Part of a small language model's weights.
Training: a variant of SOAP for these matrices, 151M tokens, 2300 steps.
Each number is 500 + 25 x the weight over the matrix's rms, rounded and kept within 0 to 999. Layers, rows and columns count from 0. Numbers have three digits each.

# layer 6 MLP up, 256x64, rms 0.326, rows 247-255, columns 0-63
468511530504501505494482525498544531534517515512500472515508507521519520521509512546530500525458494491519527545490511473502515493472476505457499523488461510504458490513545499496549480523563557
491513519492529466462454485475506490496529549534500527522535499515538523525536496505513500491518491505491481522514521516500503455461444501458480490468495517524508541494546494500473470491478521
465452496520471476466519499532496514473513489500477536511478495469463481534490483501506521463468537502507470484467543485467499516496432491516470544523498519471531499492510516496541478470481447
497518479502559462463482505461504554540506503489548517513512483507491518517497501533542553495495470456541511459447494495469509498473542465490520493517466484509514474494440520539484512507525560
528462548525477515511510481517490519466505519508484492504501494507571515481522501494477521493532494518470500533494499526509504516533502502509489511507464519503512542493508471516510475496492541
499512498506501562507497494500498490490519491452527484522515457511512487521497515523497517499491491492507485527505534502449526504522440503464503492516526498514507476533538517506442503481492480
506492499496484494496504483495511493492515506513513500508510493504501531497497496520507526497521513496499510495491510490483523488514500503524513497496500507495498501487497508498500510498487503
500508489497492475533499554503512563516503523509525501525536492487507507493523520496512526466517470488530488464516502461486486499506488502530485490492490512458514480488524461515484489495495515
468473512523492530500471527549485530496503527518496515514504513525472466499514549547516540454476531514551519487541552480512477515529507495466501518492521538485517506512521478551567520487475528
# layer 6 MLP down (transposed), 256x64, rms 0.327, rows 247-255, columns 0-63
485520501502529474477513511539442486503515474502491476495483497496513496471491512486476526527496487487493516516522460489511504484519539522534492458543527483468547519413523518524440491524505524
495521556496501531514541509492500479487489495448509524471491477503472536472476541477514477536485496470517506436469478489499496524559498485513518458526465512508494461488505481449480462510485509
471535489514507506503491520534489508484473494491478475518492485514483501498515500457522535504524570482458537491555505479512525552493498508500471532476495474503504478459491527446461513508453488
487498461509514468527486543458493456554519465451493531461456537475460509477502493525506464473522475517495523524495489430499528484471480496480462505555510490481499535527489530549525503496576569
505521492504495443479511503475495507503474524503481479488517505509513471505478478486544515444487499523513500471508503488478526494459504484489513507500530476478505478520482489512510500495476502
525511529502474545530510507500493508515510503535512485499508533498490476480540517523466484463466483478484485529454490529487496514497529508502488452531515485485520518516489484511497450512579487
489505498508496495498503505493492509499491496476504522498503504500501499495503507502495503509504489491507511507495510506501490503494497496483497501479497504501510492503499506505501498505495495
520519517470516505516497507531506515516494519453467466498508510488459485544506493473548439516470500514502516474547465508516499483497552508477512522505519489496503475468511500473478502490470523
527536480517499505535491515469529471494457505461490476491532461489485460509519521509470502517427516489549567547539511497506497490479459500467504489513506512476478554436512523525536467489516542